From a checkpoint of a small transformer trained on Wikipedia.
Size: 9 layers, 5 heads of 64 (1 for keys and values).
Each number is 50 + 10 x the weight over its row's rms, rounded and kept within 0 to 99. Layers, rows and columns count from 0. The size before them is the row's rms in percent of the matrix's.

# layer 6 MLP up, 1280x320, rms 0.0346, rows 1072-1097, columns 256-319
107:58 44 18 43 60 31 57 21 27 40 45 44 46 49 51 38 66 53 38 52 40 59 58 38 44 42 57 54 50 42 51 47 50 52 39 49 63 58 72 41 49 68 46 49 61 68 60 56 47 33 64 30 35 56 51 70 32 43 42 47 65 44 51 61
093:38 44 51 58 68 59 37 45 47 49 52 41 41 39 39 49 40 50 49 46 64 46 65 52 52 70 41 41 69 62 35 69 31 47 55 53 86 46 51 61 47 47 49 49 59 54 63 51 59 62 56 61 45 47 47 46 56 41 34 41 68 50 39 35
096:45 50 33 44 70 60 40 35 49 38 34 58 45 44 56 57 59 51 46 28 36 43 89 55 66 30 43 54 56 46 49 74 38 42 54 33 40 59 46 49 44 52 68 60 54 50 41 52 61 60 50 44 53 48 58 67 40 39 51 46 52 47 39 57
100:37 33 55 59 48 48 57 45 62 49 48 23 61 51 57 40 53 42 40 49 54 59 67 54 63 40 49 58 56 28 34 51 50 55 56 46 68 42 47 61 47 48 52 48 34 60 15 60 57 41 46 35 69 28 50 31 57 43 56 49 54 28 47 50
103:32 54 38 62 56 55 35 46 49 25 63 63 44 53 42 23 36 57 45 41 55 57 51 51 40 44 57 38 41 55 57 41 38 68 53 52 51 68 51 56 57 48 52 49 50 59 48 55 46 62 42 33 48 61 50 52 72 51 58 48 47 43 38 43
106:48 37 65 43 56 62 55 50 56 52 45 58 54 63 56 25 49 51 50 38 43 61 53 43 40 58 52 71 62 31 52 40 52 51 42 58 52 49 58 51 56 53 49 49 52 52 59 61 50 64 57 55 52 52 59 76 41 46 51 46 49 45 40 48
099:49 59 45 62 57 45 49 47 33 42 70 52 37 37 69 32 59 67 43 44 39 39 51 36 53 64 44 46 66 43 45 46 49 40 55 39 49 51 49 63 49 63 54 82 47 61 49 61 43 25 39 34 57 39 48 46 63 34 39 50 54 48 44 63
104:49 65 47 59 56 34 65 50 50 46 58 38 33 47 54 68 39 55 48 53 58 60 39 54 66 59 41 50 56 35 56 39 28 75 57 49 66 56 60 52 49 54 78 60 51 58 47 55 53 38 59 54 53 53 73 57 55 39 48 40 56 48 47 57
108:57 50 59 62 47 52 60 46 44 60 39 34 47 38 58 56 51 52 35 47 24 65 36 52 53 59 53 62 50 50 55 39 38 51 44 48 44 63 63 46 38 62 43 38 52 53 41 59 62 58 67 57 61 51 67 48 47 47 44 45 38 46 56 69
102:56 32 43 41 51 58 64 43 58 50 47 64 55 59 40 55 59 55 47 62 39 61 50 38 73 60 63 63 42 45 53 44 59 41 58 42 49 57 69 33 43 44 53 47 47 49 54 61 43 50 65 23 58 54 85 64 27 58 44 41 53 43 55 53
112:58 63 42 52 55 57 64 48 40 35 46 40 44 52 59 27 43 68 49 43 38 49 65 47 39 54 55 55 52 47 48 55 42 58 47 35 57 41 54 49 53 53 55 35 45 43 50 74 51 59 46 67 69 51 54 42 52 44 53 54 49 55 55 33
104:49 65 62 48 38 55 50 46 57 55 38 41 56 46 57 47 50 49 27 50 48 52 53 63 57 42 53 47 60 42 52 53 53 50 66 70 60 48 57 49 55 48 37 50 47 54 34 58 45 21 53 55 36 51 51 48 71 54 52 47 60 39 40 52
090:42 55 38 57 56 37 54 55 61 49 44 58 39 36 46 46 57 51 39 61 46 59 54 39 47 50 44 44 48 56 50 62 37 54 64 34 57 36 44 44 38 51 46 47 38 48 53 50 51 56 51 51 60 48 45 63 29 54 34 48 50 60 29 53
088:69 30 30 57 68 45 37 45 31 41 34 48 48 56 58 54 38 28 45 43 40 71 63 60 46 39 51 43 61 23 48 53 65 40 72 42 55 47 53 63 51 46 44 31 57 43 39 61 37 40 49 58 35 24 53 48 46 61 41 49 51 43 49 44
103:43 45 48 48 44 36 45 34 59 59 49 37 51 44 53 35 49 57 44 30 39 57 52 35 56 68 38 58 52 42 34 49 41 57 54 48 58 50 54 57 43 59 50 60 52 56 37 60 70 19 49 58 60 50 53 44 54 34 45 45 48 39 24 55
080:60 39 46 50 52 56 32 32 48 46 23 58 52 53 66 43 58 31 52 70 44 57 47 51 30 54 56 39 52 34 39 55 62 57 74 39 50 49 61 73 47 47 39 49 50 64 50 57 58 58 46 43 33 51 52 67 61 68 60 38 45 39 46 44
107:38 46 51 73 49 52 40 51 38 46 55 62 66 48 52 42 67 47 52 51 47 56 53 54 37 57 57 80 63 48 47 26 59 47 40 41 54 53 65 54 55 60 87 47 47 46 52 49 65 55 59 39 42 51 54 60 51 61 54 49 68 44 37 58
101:47 59 45 60 56 41 57 42 38 37 57 57 47 42 52 54 45 40 41 39 47 70 60 41 58 71 44 58 52 47 48 38 33 48 53 36 65 71 45 45 38 56 58 50 58 50 60 59 53 40 60 61 44 49 38 35 47 34 66 42 47 51 32 50
102:46 47 38 58 50 54 51 47 71 43 60 43 37 18 50 46 24 66 48 26 65 49 57 49 45 55 44 54 46 38 50 45 47 53 45 27 50 45 72 55 51 48 39 55 64 48 33 51 59 54 66 55 64 57 54 59 56 46 34 38 47 47 43 70
109:43 58 42 43 47 60 44 40 46 50 63 54 56 51 67 38 35 56 46 40 54 55 49 55 41 47 58 63 38 31 54 60 60 77 61 38 61 60 49 61 54 58 48 57 58 42 37 58 70 50 49 51 47 49 50 69 53 52 63 42 52 48 62 56
109:35 60 50 50 56 61 56 40 62 61 35 57 37 46 51 52 43 45 46 56 54 63 63 48 56 45 54 33 54 43 33 71 41 50 66 48 52 49 63 49 62 52 71 73 43 54 51 55 43 69 54 49 60 53 55 58 49 59 64 43 54 42 38 30
095:45 48 46 45 49 52 48 42 39 53 57 43 34 48 58 30 63 55 48 46 48 39 68 50 49 51 41 63 32 38 29 52 49 50 55 54 43 59 48 54 51 47 63 67 37 52 37 54 44 42 44 55 56 77 46 50 63 40 43 51 47 51 37 54
102:50 49 38 51 53 55 80 38 37 47 29 50 67 40 52 55 45 51 50 61 39 47 76 66 48 68 67 50 61 55 36 49 49 42 45 43 49 69 54 45 35 53 36 63 36 73 62 51 53 19 63 37 54 44 65 54 62 61 39 44 41 45 47 63
108:43 38 41 64 54 57 57 50 47 49 48 43 47 64 39 49 57 58 43 62 32 50 64 59 48 63 56 71 59 34 45 35 51 46 60 52 38 49 57 50 62 51 59 44 29 44 46 63 49 42 50 28 68 60 58 50 43 39 63 48 48 62 50 54
100:61 19 49 62 53 56 67 56 55 52 62 51 42 53 35 48 56 50 52 62 45 59 42 46 47 63 40 51 57 52 58 49 55 54 55 42 63 51 60 46 38 61 40 38 52 42 58 61 54 47 35 46 53 55 53 44 33 36 40 36 58 51 48 61
108:42 35 55 49 42 61 39 42 59 49 41 45 33 49 62 46 41 63 33 31 50 63 47 54 51 71 33 49 40 41 49 59 49 33 58 38 46 71 60 51 57 39 56 59 53 49 48 57 67 56 51 68 43 61 50 37 46 35 50 29 53 57 38 58
# layer 6 MLP down (transposed), 1280x320, rms 0.0373, rows 1072-1096, columns 256-319
111:51 49 48 54 55 39 67 65 41 62 58 47 54 47 43 52 31 46 65 59 52 47 29 60 52 53 56 42 60 33 48 51 51 44 50 39 49 49 51 58 66 47 65 55 30 54 53 62 44 46 59 52 67 71 43 56 31 63 47 43 74 62 44 47
092:43 56 41 67 40 55 52 50 59 70 50 48 46 57 43 57 44 44 54 45 39 48 47 55 52 46 47 52 40 37 36 62 63 52 41 52 43 45 50 60 66 49 50 47 54 51 47 32 45 51 49 47 60 52 55 59 65 44 46 60 51 47 40 41
095:51 46 52 46 56 45 59 41 47 56 36 50 37 61 46 57 47 33 44 49 56 62 26 43 58 35 50 66 32 61 42 42 68 43 61 50 39 55 61 46 36 45 44 45 53 53 40 61 44 43 67 46 39 70 39 30 42 72 45 34 34 53 62 46
095:57 55 46 69 28 44 46 46 35 53 34 53 41 53 74 55 44 64 41 45 49 54 44 57 48 50 54 62 46 45 58 54 54 53 40 44 57 49 40 46 37 38 64 37 41 44 47 37 48 56 36 65 50 51 44 62 37 50 60 60 46 53 65 52
098:53 36 71 49 45 50 38 51 58 50 58 41 47 54 44 42 48 53 52 57 35 47 40 71 54 60 28 63 50 55 51 24 52 47 59 47 43 44 37 50 57 52 60 52 53 35 48 54 44 66 54 43 56 54 53 40 61 67 62 50 44 37 87 35
106:39 55 53 67 51 47 32 63 51 41 54 53 50 67 38 51 44 70 55 53 28 58 51 57 49 55 23 63 45 31 51 43 49 50 63 44 51 49 47 44 25 55 48 45 46 44 46 65 40 38 48 59 54 63 44 58 68 42 56 41 54 41 57 46
107:58 55 62 56 68 58 66 49 47 28 53 56 48 44 50 38 56 36 36 51 53 49 65 37 48 65 39 50 63 62 47 43 45 52 38 57 32 36 68 40 46 45 53 52 61 42 52 73 67 56 52 43 47 44 56 59 50 57 60 19 44 39 39 56
110:45 38 45 46 51 51 45 58 37 34 41 50 55 48 58 64 51 47 31 62 56 52 55 58 51 58 62 51 56 38 41 53 40 49 46 39 52 43 58 39 42 52 46 67 50 61 54 51 62 54 33 44 64 53 68 52 46 64 56 70 44 66 59 56
117:30 32 40 57 50 53 47 36 65 37 42 65 59 68 56 42 49 51 50 49 65 58 44 44 60 69 53 50 42 42 60 37 57 57 51 46 47 50 39 59 34 46 54 40 57 49 45 53 54 60 53 51 52 61 57 51 62 51 70 57 41 42 58 39
105:64 32 56 42 46 58 42 48 51 62 39 36 47 64 40 44 46 48 67 53 52 54 58 59 45 40 47 41 44 59 36 36 38 61 54 42 62 56 48 49 38 50 44 51 54 47 54 43 57 38 47 47 47 35 39 54 70 68 51 47 62 57 65 62
113:55 32 59 55 35 39 61 46 46 65 41 51 45 58 54 37 43 33 58 26 47 48 50 47 36 44 55 41 38 60 50 57 55 54 54 36 56 37 60 57 43 61 36 40 40 70 45 50 63 48 33 79 55 28 59 30 55 51 60 42 39 41 50 59
102:36 53 75 38 46 53 70 63 63 51 59 42 42 39 50 59 67 54 49 35 49 46 61 48 44 41 51 63 35 45 50 47 63 37 57 56 48 44 57 57 51 24 52 52 60 54 60 46 51 51 56 57 62 42 58 59 54 41 31 39 51 41 40 63
085:57 55 38 38 41 40 56 45 23 45 45 37 58 44 68 55 59 56 37 42 66 46 54 54 49 50 31 38 56 48 55 47 35 55 59 59 53 39 43 42 43 54 48 44 70 35 66 70 38 40 51 37 61 38 50 49 76 43 31 50 65 64 43 56
085:38 56 44 44 59 44 53 36 61 51 51 61 58 59 45 53 56 61 61 52 62 37 47 56 57 42 48 37 31 61 36 42 33 53 53 57 44 61 43 39 52 47 40 51 41 29 40 83 50 52 40 69 50 48 56 47 45 38 49 36 54 61 50 45
105:61 51 45 60 83 57 54 53 52 37 42 49 47 35 57 53 43 54 42 60 36 57 56 63 49 52 65 51 57 63 65 49 47 51 49 51 59 56 63 54 48 57 59 51 35 40 30 74 62 49 67 41 40 68 43 37 61 63 60 50 44 47 48 40
088:47 49 59 41 54 55 49 26 52 59 65 51 43 45 36 33 44 59 33 35 54 41 64 54 56 47 37 15 66 54 47 48 47 43 52 57 43 38 46 51 59 55 59 52 60 57 49 54 71 31 51 60 44 50 69 49 56 53 41 42 60 59 41 52
100:52 47 59 53 54 54 45 53 59 61 41 26 43 48 58 40 41 44 66 49 48 63 65 36 45 51 37 39 42 55 51 53 55 29 61 54 42 39 54 48 40 50 32 52 39 71 52 13 46 42 58 41 55 53 43 65 58 48 54 61 43 40 59 51
108:52 54 40 39 47 55 68 27 66 39 61 40 49 68 63 44 46 38 41 52 41 55 46 55 55 62 45 46 57 54 59 55 55 50 58 43 51 72 62 48 59 43 52 43 40 45 49 80 43 68 49 37 56 55 68 59 48 55 49 47 52 50 64 50
107:56 57 48 65 49 33 49 52 48 60 55 57 53 53 54 35 46 38 51 66 71 57 37 51 44 39 53 61 57 65 70 58 37 53 45 54 32 27 58 43 51 40 30 36 60 59 44 77 52 59 53 40 49 52 57 40 34 34 34 42 44 59 43 63
106:50 48 56 42 51 28 41 51 56 50 45 45 34 38 49 46 48 50 44 33 47 58 49 74 61 53 39 54 45 52 57 43 53 61 50 39 67 62 51 49 57 56 43 48 53 54 60 47 59 39 46 55 58 45 42 54 69 51 50 50 46 43 16 45
111:71 65 40 70 59 43 40 30 49 51 34 51 62 48 50 50 42 82 52 33 50 54 74 54 49 55 48 47 51 31 35 44 51 59 45 61 52 43 64 62 52 59 46 46 63 36 52 50 40 71 56 61 59 47 43 58 72 48 43 46 35 45 36 36
098:56 55 58 52 45 45 32 24 46 45 43 62 47 65 71 52 65 44 29 64 44 56 38 46 72 50 62 54 50 37 52 54 34 40 50 41 39 44 68 45 57 38 63 55 48 45 54 50 65 36 52 46 47 40 60 49 42 62 57 29 52 57 60 55
099:53 45 52 65 53 53 64 31 57 49 76 33 54 52 73 51 56 33 38 61 55 52 46 56 56 35 53 61 48 59 42 41 51 51 45 44 68 55 59 36 42 60 51 57 53 51 35 42 52 57 46 40 42 57 48 45 30 50 54 56 49 38 42 36
102:43 53 57 48 49 67 49 55 54 59 55 73 59 54 62 68 55 47 52 54 57 49 61 58 71 60 66 61 36 35 31 38 58 47 46 49 43 61 34 55 66 39 50 48 51 28 46 62 49 58 50 59 43 66 39 48 60 58 51 47 49 46 58 35
095:46 42 55 55 53 68 56 49 44 48 66 54 59 58 56 61 46 52 61 21 51 51 56 44 59 58 38 45 48 36 39 58 33 57 35 47 67 38 49 45 38 15 63 42 47 41 54 58 25 63 35 53 49 53 47 55 45 56 59 54 58 53 59 61